config.yaml
num_hidden_layers: 15
hidden_size: 64
num_attention_heads: 2
num_key_value_heads: 1
head_dim: 32
intermediate_size: 256
vocab_size: 678
hidden_act: "swiglu"
norm: "rmsnorm"
norm_place: "pre"
norm_eps: 1e-05
positions: "learned"
qk_norm: false
attn_scale: 0.177
bias: "none"
tie_word_embeddings: false
parallel_block: false
extras: ["capped logits"]
init: "normal"
init_std_qkv: 0.0885
init_std_o: 0.0
init_std_up: 0.0885
init_std_down: 0.0
optimizer: "soap_variant"
learning_rate: 0.0108
lr_mult_qkv: 0.4
lr_mult_o: 1.48
beta1: 0.95
beta2: 0.99
lr_head: 0.0115
max_grad_norm: 1.0
warmup_steps: 200
schedule: "wsd"
decay_fraction: 0.602
decay_shape: "linear"
final_lr_fraction: 0.1
batch_tokens: 32768
max_seq_len: 1024
doc_mask: true
train_tokens: 131100000
max_steps: 4001
dataset: "wikipedia_en"
Each number is 128 + 24 x the weight over its row's rms, rounded and kept within 0 to 255. Layers, rows and columns count from 0. Numbers have three digits each. The size before them is the row's rms in percent of the matrix's.

# q: layer 11 attention query, 64x64, rms 0.179, rows 0-63, columns 0-63
# k: layer 11 attention key, 32x64, rms 0.203, rows 0-31, columns 0-63
# v: layer 11 attention value, 32x64, rms 0.263, rows 0-31, columns 0-63
# o: layer 11 attention output (transposed), 64x64, rms 1, rows 0-63, columns 0-63
# gate: layer 11 MLP gate, 256x64, rms 0.423, rows 0-2, columns 0-63
# up: layer 11 MLP up, 256x64, rms 0.41, rows 0-2, columns 0-63
# down: layer 11 MLP down (transposed), 256x64, rms 0.415, rows 0-1, columns 0-63
q0 098:145162113149114097194144161135096115110130125152108097145133118163107153175149153121100117104114139112144128119113104106171122139130136108145109159111113124107156115121076116145119095101188117
q32 110:137167110156112105175134179134093114111119130149123097174141127155132150163139132121102131109110147095138124112115097090172121115136142096126106164110104146109141112134071110144118095124175119
k0 110:127109136158133122135110163115106117073070137174112134144153106157101163149117114109125118147098123138099096095142106137159115074122120099153161108110099121117150132101115106096105131115133169
q1 084:162090139140109109113113128112133139097143099171095165124113128069135109120148140108146132118120098116162153172103159107150096105139104130142116100092137120103103145173096131105123153090137160
q33 092:150067139134112099114114134135137138101124110151103180122102154059158096104134120118133121125104092136134123152108156098123131092135099108110103137126135094116110165195104134130134135130146134
k1 093:135100129121138147119160148130108160125173152136116142114087144081109141117076129143113146155097109137101132144122134160116120114125097101085101149146171160098147106122094129185134117124137175
q2 100:131090102107121150145158149117121154109156128162161153146156117111142149144148065101141111143142163064156116120119120126143141074131125144156099118136172121119101155094117121122102132143093130
q34 106:127124111101122147157154145091100157100153107174161137138164128108131139139138067110130133116134155081155135116140110123148144070123118134146104109121181110122100133077131118127093137149106114
k2 106:115126105052141138136151127139129155137145104154158116148160137093135143119147108112126123133125172090124089114140127106146121072100142114166125114110159146120102095135089134130116102170097160
q3 104:120144115124156115104131104125175098124121118145150140141104106182158143161131134141163072125146124130148142163130118146148088161142132150127185134149114166107157136129119077131116163109107094
q35 094:143129120115164131131124117141169087101144123128144120144112108183147161183121157131165084136154119140134117156104122156134091141134150154115171120140108167138158121117120086152119148125090084
k3 096:110129167105145108136143161112127116142139150121107141105129129150142086119093109132139132135147168120146130116123151129169116111130141143133166123194060101140173086151162124128114127110092091
q4 097:138156098095151161169113083112138150135128115155146143102099160150118143165132126161095148096133067135145155136157166143118130121107136125118150092121147119107128087123120093122096140167094128
q36 098:153117093098152186162144104114137160130130123160148134121138171142147145179123118150097156113125070136153144154146169138105131119113143124110149098125138116113125116132117081151108145179104132
k4 097:121088117110136129127141112113147135148105134128155144157157147124158155130153142123099141089133166147162109148082170151103100120098144166108116086151138130067078106145129083136110131128137131
q5 100:134139144106120158140146136060154132134117134131135097095096171171063155090109105117161110144145135101158125132116156132096149121151133153080140150106116130120129136157127118135170123157122138
q37 110:139141144109124149132150144055160135134114137127157099105095161156068156088126127135157106154131140100150144135130155133103169119147139158087134163116095129122130141167132121128156123163137146
k5 105:107150121071107127124140145086164143128103152133147108138068159157117130119151090165136129158139143131160132111064119136098146122142080143115145118088119130153131154116159141127130108135127094
q6 105:138114112098114148124133198126118098169107130128143127179152113108130112118103140123192149134130108126114119152149111135148126123157110090082139174117113123171111113120152087143095132156144135
q38 114:129117085103126150143129182117111094166101125137125114181131119109124113113109128117191156141130100124124094145148124118149112120159112117080123166117128112178112109127146079156099111150136142
k6 116:170112094093143146113145127128158139147093135123122085140141102110167137127164105114154131084127123121131125135127076146126105097141132090091136164099078121148137098112169139138089130148164139
q7 088:089113152120117114130129114107074119100156129132130142158117132144163156114103130111088149123167129124145135176145126152184101149132181150118161103131108099158115137103159132150119121134167169
q39 100:084129163121141114126133105120087116125151112150149156150091139142156114122109102111082148106150129130133122164138143168202125138125165132125158097159112107158126131085165096135140115143153145
k7 096:132127148129136133101141102129063125121145130135106122140104121137145106122102123120136127070167115118113116137110168136180104137118210148114154106109116117149083139104103136115132079148120139
q8 103:193128158114125084179113111116106106159164112148175099115131110118114096127146108122126127107116142127149130098134155102115121108115101148107185148154164110147113124092130143152141165121150144
q40 108:205094169130099091159119135128100096162169127148177109117142108093118115136147116108136134127113151132157121112111157107159126114128122144113172161142150120150104121108111138148130160130151155
k8 106:177136120095081125090125129142108125115181135101141135146140113135108112118130110104137115083111137144122092067152148154143157090155123153115143142135172144178123104107117121125139164112159133
q9 104:146123135116139148179093134104122124100135145146117079135103139152159136087130148158122141134095104087106099141129116117122123118126131118086134070080139091171135120125111116137124143067118098
q41 111:134112156105133145179082151100141126079134145140130091125117130163161128107119137167130139128091099111096101126123095119145135122120133101101111093107121085172144127140115112146112150070120093
k9 104:139059116104166125131101138124133130133103163131175076102142100117134139076097109136111137125126121155102124146122140073151076125115128129125147133096117142164121125123123094121106156089119129
q10 095:131086126143171125108194152109142118134071132116149118119174148105132143160094153130115133101099126165121148124144091141128121126103127123117100130167125097157096149144123129160164123127081118
q42 092:118092133152177126110170135114132113149066136108150142115150136090146123154098136126113142112114134158127155114144092148117132132088121140105116149174138102167099117130141144160159133135059125
k10 101:167133103125139091088151107163161127125082098130164149117155152126151136130120125122144147158161093108131141103094103121132123157130126136121116110162136118148070074145158128158178136126142123
q11 092:147138090140145157143126114125165095175165133134120154144137131137132143129125125141123120135163127166119101127148112117119112122152096195127091114133097119143102093144077091092114169082142146
q43 116:153142101163148148127153143110174101169161111155126155138150130145119126117123133148141113108152145163110135142165104135136115131144082165114115103115090146143104103134104078090111174091163130
k11 105:125103103131149159097132161163123125160173100090106109120153126143155091140122098136115144168128132128125142076126096146128140123134129146078107112081068126099153105143114131111143114089112129
q12 096:115115098123124155176122133147111071100146119120117184125129146135110102094151137148143129136180159107133121122121111139100118089091145176119131163130103137145176160091124125134130127116171138
q44 099:118113097158169144144137125166135081105120141120137177136151158137125092100151142156137153134195158137114111118135141151103137092106141157122137178135113134144169166093128151123131143119151126
k12 095:106129119129159183126104161162139105129122119108126125120117153139126111129119152150118124140200139115129150155144125110181153059143141117145135114111170119122139139092158121134179109112160121
q13 089:123171120165137112107138118114102150175145110135110136130113129091120093065163160084115103127149130166130101135126130142095140108187152135134112137106165141134123148143181131118097125135108133
q45 103:118130117148137128097128152101086147149130097149106123139135147104119101070166138114130126142153162177129088116109115138111148096159168123120092162119158143156127134121188139129102113156098144
k13 090:097142071115130130122128123078106123131167114128144112159136170081103140128118155129100131131158124123138093132121128141143140120178124074132112156104138130118119140113156196118142106167104102
q14 085:099094123134141123115135142122105098130101134104090146119098129146113112089147186131123093103157117093142159137140099148100109154118158097175194119137155106130138134132158102148120091152133124
q46 103:094086141138136146080137152130108099114108157100114166120133131128128112086164154119156094120153113086134159134137084144115113151145165099173173116128145114132137149156145094143123091153135117
k14 093:099140146148146155147133122114100163140123145131099146131144137141172099114120200133151090089130106104140142148121121152093128110091117091140166160133109102157116099096127121149128083146095112
q15 090:140108159118120139132133096099095105126126089119115145092146098129128130133114128093158115078088130143177120153131130161103144165112119096137145063114113151150139100176117101114138103133155151
q47 115:129118153117129137134126125098090121111108082108123128100164108125108137140111146120154128069101123161171139131131128154122159180102129116153130073106113152155128094186116126125126105139152167
k15 106:112131130132147115085133116101090148119106133116107136166170076163092106108134146152128158114098141134141140138089139160086133128122123098104097084112119115163140107168089111128160108143107149
q16 098:112109119141175129128130125115111153082068121105115113153126148151121112124163161100111122135126123170163116105128129101109118107118145132096150181131165098189121106116129140087142112129152094
q48 101:118108100143144098153148133094107143082096095111101134141109140156101102132169180091108098131133134171158143099113126104114128121121133138102153163134171123164137124117146130096127106123169092
k16 099:113125121154137142146122141134124101098127083086149108115133152173111126091141154081128124141145097160162106127085127164140112100115140065135128135167154121124090119112116122103117138100168096
q17 101:156109099095145125139101168112102173126122125116135126150109109128135184097183116153183147150097120140114135143153132110135121108150178143176102128157122097096150143141124120121101109151139125
q49 109:158117093118132128133085153105121176146139125113138146148108094126140165083183129143184137150117107128111147138138145131135112125150187139182117131149126108083152135137142114115089124152134116
k17 100:119097103129122153167120151089137193133158128127140128089134143103163139106200145144126153088103132113099146096110129169127123116144149157151133142125101132117150156151102112135105105128129095
q18 098:123108089156194149138138132132146140079127130158114118139168107140105114074094116173120127078112117143117095125114114120145187119166138120116141110101129128111106140144112139148107139165122136
q50 109:130102098138178139148166129129120147077150119177099130138161088132106129092100102190121107092120126139150098130124109120134177124165130114134158111097123117103111144133102141129106149141145152
k18 108:094111147142146114147153135122157138122161112112148116179167100136160127105086133168121124128137106144132127097094058108128137112110137139118156114090168166077142118139137121113127119151133170
q19 093:163119121119111097112137161098110139114152102197149131093144075144128129159128157132122105120146137110148110119092086140130175146120143128112114143093107136125101096161176124152090101129128130
q51 100:179127124116117078112133130100129159145133110196152126098129079173138105154146148126123118115145127128152103113112103137114168148123128107099141133114121148121118103175182121128080113130108128
k19 092:138112169118129085138127140090101140163137123116124108174139117150112140131138099131087108092150113152118070118108127173137159145130118119166123159127117104124156079161132128109120153140073110
q20 096:148121196118184116126098088107124133146168127115135188114150142150123171159131154119169159120124124141084115124114149134132133127129155122127088172106143094150144145111161124122136142133120121
q52 114:156114189097171120116112092109113129142168141124137175111163142153135178156144133129184174121115106157098116129134138132121115112125161114113117145088145104143135155115162135100149139119123138
k20 100:149096102122141123125104132081128119152174150098117136122120139092149148138141092127132131148136122138122190178089111133162117145118164131137111149124160131195113115158147108115166152129157113
q21 101:099160145107135144124134133120133138114161091074110130140139139125086151155110146157163079103105189113092126116104110114115126120108106124141142090140132107132068112109157125129077142122110126
q53 118:092164140111136145113138121108138132116159097073105136150130143131102147159105144145168077114111183121105118107097111112121130118115105122150133102140133101118072109118157124143071143107098121
k21 119:142132148110155108156100083129150119123158092114109139110158121131134149106100111112155118174094193153132154143144100140121132125120115123135127142092092131151097108087110145111104105150072101
q22 100:123111134121105146121105144102093086092108134143135098085217184122120124127157163139132165151111137149133103129151096154134108118113143105142115115085134150133124126143121106147159129106118138
q54 100:137147152128094136112074135093088072117147126163129142092185167112124125132154140114127157148123163108163094153122100164102105112124136132131119113071133153123128112136132106145137139100115136
k22 104:164134108102098135128099117108083084126119154135085140142149147117146127114116151171111116134145115131129128132142139141111124098090122069152125114076128180152139119187155110105152145111106115
q23 094:141121142153136164126083136140159147168106133112169164140119112141090152093143168095120070122107135091117129114154162120151167128119139117149105113131094137161150120148080135107128121149164130
q55 094:142118160135131145131078137129132147186114130145156147144093108161106140116166136101096083132070141121142129113149162094132166113124127109140125109157094103154150113135100154107148108123171145
k23 094:148125146128090182167135140136121172086133114116130110124124124157113139101179127106142140113095116123111125141079130125143139174118090147109123144132110108123155143116090146087174120084125164
q24 093:123141127101152103157105133134155140105109098119188157102106091130117112135128155132149144088188145116076120113127127156164153147134138128129084107146121171162127154141130167126134135150116161
q56 103:115142128098142123152098151138149129118124111100160184104121111124139120125134147120163130090190147108080089125118130150165153162152130136122078116140128172159142150163118147146155112156120132
k24 104:146149138112196135176083157133136146090135128125148112140116073141140120147116106126123114103177141101117157130117116167130124112131127142146072127144116120148110159159155131114178112130116157
q25 080:089124126111112138129122125153090134133115138152109143156161131099128167185164108104161114148149163120152077161131174168154157145144116126112145152111144105137146157135101118153161141107098113
q57 098:088139133125131135150144152164102147129127128134127127127181116093120141162160146090140118123139143120151094168142184178144171160126105105126151147104144129140135163138143126165171152092111118
k25 089:115132135110114145154154107108114097137146154157118124154161095113114131153152099136120109135139141156140119161149089104141125103118128085123143087180176131176147148171136161153134083101116147
q26 101:158101103119141142140108129170150090112157196093125152145120132091127144144120147129148136168165117106143098110109133144112118124151178155138146139135129104102088131159099137153147131179139150
q58 098:157105100078142129170119153138136074118144169103114128141128142111121122157116155167148151154144138122140132098139132128109111130132168154141167128153123108098106129149108119160153134187158176
k26 092:148138126141115117150137097136158136151116188124127166125101148163126094159130153168155135144115126138118143112135128156141148060148154144162148108098079128132104118124127103178117106148161146
q27 087:129136126143086134087098118086122140147136105138138124128176178151098122102142115152120122137141157124087167122159109107161103137136115136133158137119110120077072136124151110122139172154170134
q59 094:127137129139083151103102130103118135129150130108131107107168183138108129098133129123114127154124146132083143093149105104145115142157124129132139159118119095098055144150145111112146163164186123
k27 088:135132115119125110096081142147136140121155118124108100141152162137134138113141118154110140178106122124117105125155168141062153153121143108162139135085091108127087160105124112131135081139182127
q28 098:114122107135118158111137146153099137112121111135159048163110120108112124145138157071158136138156117108138166107143144147116140088094116170128112096132092153152132141118107113121106138142079115
q60 110:097113130127096155102162150164106135113121120139145061159120127116119122145137147077155123143151112129142173107164151159111129086105120151142121107146083163140138150117105103104096145131096113
k28 103:122164115114119147107171127165101129105087106101137095126096147117160149147159154106141160132152164116103139161136148115117155081114083129121148099162091113154149136164122133106091127141105116
q29 097:121101182115114136111176142134136122114137070151151106114112177136146109113133089166111115127121149116102137141116152135173169112102140116114104097144080116174135125110134114122152118165156136
q61 097:116087154102095156114149127145107107112158069147108094113096176150163109104140107166119122146146152089124119139114124131149142130077138156113133108153093116165124139119148115116140142148168151
k29 095:159114172088105116122162089133086156113134135089129091136111176151147133128105115147133096129190151149102110140125129122166140139090144111106128109087120135124129163121105109104135101137161141
q30 099:078187160129094111110100120150174110128099140172124113133137137084124115100103090111148145065142093119101130128123143141140106088118127124127105152138149118112129130132121105160130113141141084
q62 104:082181159138066102099099134154161119136118137170124105142142115094144115109120091109152139057139099135097148147141132136150100099109130110133124139131131129096132153137129114154109132134148100
k30 100:151199130118141126106099139151118130152107107174111100100137149068141162129087101130138116096124103115115154164131103120098111118131123134112166155169126117118142164163102109129132134142142156
q31 102:131170136127173109150174139155128123146137117135120142128190113125094153129177115121154157100148140109122165146192148126109105142131124110129164118079133155099130111116132125108173142114144118
q63 095:126158122092163092184142124162117103145136129133090168124162093140085165148178110145158153103140144120142167123170115118111113135122135139133161166116133125110136132097121116093149136121159131
k31 087:105149119159143138128091138128118098167132110121135158153156100136116156139183091151169152109152157102151168131155105144135161103094141108120171133135160109104150093134101112111160119111156131
v0 101:140185133129140129129098122158119140098156144134177134136129110089100103166149138106139121155162120149092120126069106109118116162084170095115139118112107172117151127102144107154108125112123110
o0 082:119149092102116154125074136122155115128119136112123157059086153131144142125124164149156147095115149088128162112150170118128164114186133121138150140119119113118141092108148143150104135153139144
o32 112:143113113097097172155153107136115116150120141132146165158128103092142105103118106134140132120061144103149151106148135141089160129135125137147158082144120096134135091147153121105122141184161152
v1 094:120101132128115114139159119112074128120127096137157121152108104125098112115105150144118128156124111075111194139154128137108094103157089156115117132124129125136106083118173104090124085116164132
o1 060:099120130143137082107107177155124169179164104111178092156132133141122107132133157142118137109138158128095125133123097123154145143151129113142158124136117097151170123120077125138113159131088095
o33 122:173127158153150131130103133116136135162140148158158118095140121131140141073192129157102106125140128173108076127128154120121133121114176096167152112117114105137097152108126137129151134110097101
v2 096:142129121124094111141138104163169145077116133107121135113133156163144140137135106137114119134122123084140140148129116172138120166169139110135155161126166155128093111172134086088085100083131131
o2 079:106162138157144129146113121118133134150032086148109200111158168134127117110103113103132113134141142144117122104118137128115132117105152116142100104122108111103143091136102119105137120157099125
o34 121:103136140082140171094086119133112075133162142118149116152146094079091117111140137114109109130163120172141113152088096159126123146131116134143104124129108131136118146124145193125155136136101128
v3 099:092155095105140121130142159143119102138169147175109116116102119198115121123118156155152168123135118120120116151134119115155109158152076128130104136138154157150110112143101127163077127164137115
o3 064:128098110154127165143131150116099148136171136094112110133157170125124111090179138141144099125103155136135129120098111161168141137117126103142163187128132142107109136134123089126111104081128175
o35 120:147102126124155141103122126161136143114137141099163118115143105126103103114154170101128099107130071155104154122146081139170131145065128140113162166122105131113133137106142097086123095150150123
v4 091:128121124093119109130085116119104141186100086145117161161082135143169108140138144084083103147107119112159143109136128130161136145108129141106138140106116172144134160128106134165122098088147112
o4 070:139161168105131138147101118139156132119131126138141091130147085129096156184120115141161091104153096113108109085136114151109162165161119097140160167148164105121138127173137149148133130129101139
o36 105:109117120122165131106198161125144102133196122140120081111143096151086119146132086164165132119111133105138117117121125123133128134106096100120111136137145137098147085144124175111119140148102130
v5 100:153131140107127128130154138117120164094137098180088155086087095167163102140171089136136145149140106163113135132140122098101121107164164096103122117109139106113121130140107140122136155149125087
o5 063:105134155147175175130109133122094120122167155116115080157166139147111124118107153090118145127122129129154139129121171099137110132116116183134150088149158116080145143121124110157121130106084158
o37 125:137169111143160119124152128097106110153095163170130132151164129095108148118096156133105088116143162094136153135126158130192152105111124127085108127075115136090137125122136114105147125120128153
v6 102:128141140106137099180165145153151093100120109120110164139119128116129176086154163171103145134118169106133134102141179111113102139155155102088126135128098107147143118133139127151134143134133178
o6 082:120171149104103141116142091073144147117139124161132139104090135165071127099100149148124121146132120123131123142116121156124127136135123121158105165181134157127162129095112151084087113110148093
o38 127:120113131177115110102108119128119134155142120126090153156136110141131134110080084122140109116158116161093148148104129143173159103108140128121156155114132150148152150081143133145106180174151091
v7 103:136135132102149146123130159107133144136103119130122143180130122106153132104100140120174181164124127140142107127163179173145152152095130130127135141128150077127122149100126117131118087062107150
o7 062:162128088113104101141155137133109104149174127128103176090152156152129130133139161128117144124141114145145114113152096141129120118114127084152099152144108164135137117156155190158133190128148121
o39 124:104118157123121128107156091100110142114125152110146104119138132149153070138120121147111070117103137142144113138146107143143108123171137110149098144104151155079162145177109103160124178111135102
v8 094:100151140121128078174130146115121133145093155079148155147125129117171106142119140094137164135127124107062110134086099146111111123141138133134138128112129171130112143129059145122140126107141099
o8 071:151146142165070122108106122148162084156108140122128138105106133161110119131099149126117145156157079158126119080141121109140118134130125114095117120125133104171175105160154112147136162123154085
o40 115:151139108149132188096144129141123100109114125134135089117128151099113125107153137116173114108133087093128136167110148133101136139122140091112130145169134128160180087127167154182122136137140154
v9 103:141111107137106178116160117120130099129124133139151128189130086156097125088127117131110160160169145125107143148136121159103102167123140142138153149155124164114140160087099123143136155164084124
o9 067:122149152149094130141098172105114107149118163108080124138111166108147126147121150145128129124139104123153145139141105094115164113115153124154187154114134090162103099142178140165141106123117090
o41 124:113175138084111104133149144133111118149118130106115139087101158114151120170151136140152118158107094152137159139149112131172151090123166144148150137136090143159115162117163114123098168085122142
v10 109:098118139116127136140113136159153164155140113157133121186093181108122109118129110100141149147131102166147161136128148130124138128160171084161123113151115142155161078115126085116130133119100162
o10 077:102138124130100154075130106111106087136175164127119118091151100111163114115070127106147120119110162118122134098146119090118158109135182152100150152155158108136175133129134150130117123127124119
o42 125:114147128098118137118112151120056127151115122121135102076144111175148103126072111127072155110109164111109114135092114119150126134158128142136140137152124108095099127122137162142113092118133091
v11 095:118135069110181139115188120139164144127123136142135136144111135110101096166116149106136083108064138136111110165137161139153132137104145134114140137112118134128139129129124126072172105134128102
o11 075:161156127126136123147111153160130082108178133159091127145125105109157107101136126124145136143095100133133118099129080099123132135160141112164132145112162154155098134151128179144066145103122139
o43 118:142135144158110089113137134128134109112105154104147157104167079144098140084130136139160150126132110129155157131096124173078115103179108131162113103105133107145121098120110145125085096136157132
v12 095:166187136172130174116098107126111151114115152158142129131162138127148121109133139149098088162107153100133113141095116151158123109172126170101115101160163122139161091114126128115094118120124130
o12 065:136068125123144174106123132134120155142160090079149152096122139090166142126148111144151127114119122099126129099108116076144108115115110145141103092100095128156102137105093127111130110138076139
o44 120:119082110072131139114156147095155127157132107099106121148154140129152146093110122126090129128133104176127133100113143161070186123144111102099107153120140110146110113131154118116140144094097120
v13 112:110164113190080125148137153144128161141131122113137124137132097118123137088134095088104111155129138125146123139146122121171120145105131110114120110080133096149127159138160081200143129136118107
o13 073:107106114094179108118143092112136113120132135113162142153108122109141114128135192145159138118115165108136095111146111138083075078119127121122154151161106165142145117157128138151150112152094118
o45 129:100095152147139115105125152139127165132118105145108124163151135085135103153132133145098145113105148145135139078108127124123119100146148145133172147138111209138134081167144142106108136171109138
v14 104:125121094131129150109131085171114146160134126130171195153110136141137180091102112143162141107113111160129091105123105112127116108093123115144120123137119108146139158151167160074122124133144124
o14 073:144129141134131139178079146152146148100101137158088100109140136134157107116138133138127108108122112119112131081154117118166097154153099152113122146118090159130085101094145109122113128108123059
o46 132:139126164112109059151118107093142132141139114081109126117126112151154082115135184155108115129164162088084146155111153146086108163111108143121107122129157136114124108127139140144114140145109136
v15 101:102109103142122118187141079143156121127140166152125131119121139103082112151148106086111131154144076141122135089151134172140130141106097134084158115120130106142118153142136101091112104150104148
o15 082:121118138115135133138132177102137109080138101124136129162160106119138157094154176150126117135127141151145151153123090135113161107153154088121166118078104168104150119139140182147124164128132153
o47 113:116127149114149113111122149140121093109103125086143130150162100148142136102096117131141104151090161107124094185110139089098125137132151130184121167166084146156105156132102158110137122138146142
v16 102:143109130110118093111075119126147146144132115119142129127152134195094152131140170095138130134135076130089118180164140124149102095132134158098118124131145125113161144124155120144116093167090132
o16 083:128082147117163082104136129192084100145121103136127099144090130089145141075129090128145141144124160129153138135120131138089131123102090089105135114088131125119110101108115128141139109106151124
o48 110:133097129134138126133129154107114102102137126092139102128085127108134107124109118177155100093161159159153154063114129143147161175112142118155146140100145131122104128145092129104132147076162142
v17 105:128145102112139105068110141114141132130148200101127119134126123125107129132140125135079141144120140112135141093120137084178100154141116097156134107157130095125139097113103168134123065146125140
o17 071:112077139139105139118112138142141103140182097117104129153139102147120119100157118119143115104056113097100108134112137178136155122127130134112156151171128122108147129146099091134121094104169151
o49 136:125118113097128174104141105137133138129090099158105128108124090143157128155138137123178147103133111133098143146105114143066137108151137165103135142078116141116115127132105120095150165091152079
v18 098:067129139136152124090103106131152133089118119130097142118090133113156157093161095141117125114129107114069098148150119157154174146100081154134121096124131145157143090115137120147110148133133117
o18 079:121131112122138094115120104114112093133073104132127121133152195119110126139124162128129127108125140109128139181120130160130128163107195109119110099122108117117054133112147142142124121153156160
o50 118:137119091154145114113144075163169137127172122104109103117154104165153131118108144134118136134131150148166155129114110134138108141151144118057128165138126119136103133158185147099159110144117151
v19 096:168134116124181083127150155129089091143131139129142147094112176108108136094160164121104153121139143120153127117120086128142174163125136114101129110120117140121142188118145106118126137115086155
o19 069:104091108151131146099117108129101133129111089081135127148090100117121139146141114092102095152104100127144142163145120140127127125124100127143116163188169102124108106151137153149141102158078089
o51 111:050097124129096126149143094144100123109134134112118119160138108112109100108115130137167093130120109123110079127180167134133138129136124118125153133119136148126101189102142148162083133147145139
v20 101:120146140100132174166109081114100117165109127117133114107147112129129123112108131098154144172109103090119126125118160109171173159159154099097156115140115126087115106184136155141129131140150139
o20 066:097122159128139102117087141085144124114147106128128106122105181112079142098128122125106131074163138129123128107111106124174151130136149161111106082123111117143161106151141152124165148109103084
o52 135:159137089109074137142123168116113154089161116114152100150128129118146187115126127146155125104094127153138103119067144130130122105107105126130128170124134158059133105124121099138133126139150120
v21 102:141118056128125101162103100096110126089133078088157150124123129115154091147106105139137140114137116114166085169142145092119139123137098125127119139136090114116152120136110074141155109134130123
o21 069:132107149155135104130121177149135142137120154139124151171115165125111132098157111120111107120137165150134135100083101161125124180142110149113145147141183117146154092123128167139148102133191139
o53 129:136129163107142150134145096132176106131104194169096123109112119117102126147123172122092132131125138117157126078082138137106109125129140103170141145166154148102102166105138108150107132145137140
v22 094:133130124112146122127109092160131160123116144134109091164084124120116176149122200158141128147144142135163138073136121133128104141117141118106127165117176096121137111155103093113161154142124099
o22 082:161116134116121155141109133099176117139124111111181164103196133148105127137119105106139134103102138112106129136157134138161114124071176173139114109149073136131105133112136138101124132111118136
o54 110:123145129133126136165139155144084117097127179121138140142133092145142118134087094137140120126178138146093128105131134108107150122159103098175142128100124174123187127099159108104118159116105156
v23 102:137144136122119123137132140123158118146110117151127113086099078093141161110162154133119107107160131218148136115151154118127126126134093140118110127114106160118114091126126139112167063138150122
o23 082:136114157124156125154140140121115141104090112122113146141184132170111130120106111104124160140083094143130108122141098134103141138099127170112135137203159098081154146137094135114112156101141121
o55 121:156080142106165089158143119140097106101131131163146122167141112195125118135155097143104127114111137110125160120108128119138120095139161128127145137097141092156145127070083128135154134147138154
v24 100:166147139187088145114091156110179117111158109131172142115126147133159126124140154146147125143135118114133107112139120156140080122092134116084142109151131143150122120151131144103110119167084174
o24 085:123136163084142141160139105105090157117119106117134149129143133130139102188112112104145109097134135149177106124136138132135115109133134114139131158057098124110112098098108126159091115178157122
o56 128:126100146094147110125143123148111113126132122085091105152108170115107127082105113121109171140156136091091129121117149150121202133134151172163106160131127131140139125142103102119177139118140111
v25 095:085126172095124189103124164155107087135140121127162160122121116123153166164131128105121143132089108136134143106108125124129119141168090134115132131105137144146114153131160069116128088159117104
o25 066:146083125146147118152080112153136134121158127105093101118122113106181106116139135133130095144157125109134081126103072120136144170130102068120079152144098099149134133106138130144135131134143132
o57 116:186105151099124116168150144106124110079127097140088140122141090091164109117116107098139140146139128138103108125125150127182098131104151088147139108103100098102141122152121147105136125175120125
v26 104:105142108143145121136150122133094104167098141116152132064119097142179146143121094146109134161116131133122096151119141143097140113130144165171157165119153147147148105117138151122159107132125193
o26 085:140160149127110146126157145157137101108152126166141153126058136162130103114120128154129112121143100126152131123143148118104173149143142156101098125191098104110096158128140151164111163121144099
o58 120:103128167111151150156112168083119121126129118076113136181108140169137154117166162076120117114119114126141157119102134154130077130141118078081129099140133107128113140137133135133137137141112096
v27 107:138113110110142156145128156159106157101133123123130131104174117101122165166100124134136139120126085122174116132121160172136097147112113144149155064096114149140161106099128174144141154149140101
o27 071:142152152078175099151137124153139146061146121146134143101103149128176131122116121088126111136138150128130182121142093119120104130101104110146139126115113121140072188109122132100138135118129134
o59 123:158165137133117118083164115081144107112117159109145164147093133110130105132188083130120141138125152122101120131129111071092149132133131136069150157113131113119118143137148117118124123162168131
v28 101:168089139148168139115142133117110102079121150160153127137138147150138156102125119089115153110130111085151184128129137098126199150094134135120125149119116151118148097124144144137099093127154107
o28 058:143144103104109105105143124128136110130117094122124049153124121124129139109149124111114142108086145210118124122170168161111148118132134114149116090111096132072110137145136137124146115110120124
o60 128:134146108098089117173139101120171147136120131111140131112137126112119112118143119148168148087113133164108091122107094127179147132171121142116146113115180133136089173125082137159150132157115151
v29 084:102110145125083087132115109144130107133120173140168113110122127134181096131111125134119133108101150121155178149135135168152129132093090079116115103120135100065142121114112172118126148139133120
o29 061:115147084146134120114107138077176131123164114155093096121145118096067110112140093108113165123116108098144097110143160108112108120128177123157140167105146148144141137132148145150149124117150114
o61 109:122145128123194141123118123088126162122150075140142142140110080105128121132154119113127139103144147106105076103124117158118129142157171139090067153132131140167110132113143107160160118127136141
v30 102:112112153149134086131105130186122105148148155196171136156144155134088113143142117159114179146103151104140092149105147122152111107127121129114124174117108132142116125129115157121161102147129109
o30 066:176101102139123145101194144085108146086153110134128114120119122143127130102137155166112120121096126134136113121153158142114096128151130122146172133150107152152124172106110102102085104086150133
o62 124:092156135120152141108169145103146153173157105124103109125119094134177108070141151110149158091151085127129116117099125132151125110093116134153148113126120121146139112134112102140106110125182168
v31 103:104159135096112147142148126088141040113172137151179112139106159146134160149156155111127112119113111149089125143141097143105112145130134135117109091109113085122147110108104129128148134115116141
o31 070:122154118121118138130070133162187153123088150115130122136120106122157159149095063133085176131133121124128150144149136132175140071099146118127135140120143123110122109159128121121128135125116087
o63 127:191094114150167091114101134126120140113157106106111155096099122122116100087099129073163103147106102086163128142132122138153150134181139113136147153136142116118139131102133094117137138129115106
gate0 091:105105146107127160077099131152083134083143152120101116110143165147128130143105114144084099114151122096122105134135107155088073144117099147110122116165103161120125132136114153114169101103131116
up0 099:135139145110170138160110121088120140162127158133094090166114102144142163108095106126133146098123090170125148189152133114116165127127131150169101136100082139113144111128118162161142132140126134
down0 096:092139131129107132148131165100131106124135131133156116112152064093133166139109121136129120135116204113129137112125077106131109117185121140101129142113115152118160155119168114138105157169128145
gate1 096:114131129092150111128095154144115113106117132132065129104134090119152108169122141130108080109152112116150134133159171163108135081130112164113160145089142126111102127137153147100165166112139149
up1 100:175161109135162130109155113096117123121146111092121149090124121144083094119180100136114126110129125125131155148091109127132174115126106086134141126097165174135124130138113089144110091090137152
down1 106:130119145131140160118113153167095128123120143126112145180118087100086154137121101123154102128105111162147093123131125159178117152124114118131140073089163123131119175161122138112141097166143144
gate2 098:106124153130125095116091135091141114119118159173091098146114158149169120143136118135149096160129113096126167082113098099156135096134118107129162106152129117080141088108128108134129146141127176
up2 096:168116143129093151101125116163117087161120098093155151133094130133129111149082178162125130134169117145176135116093103137128130125156085149088149116144149141095137129145112108124151105139109104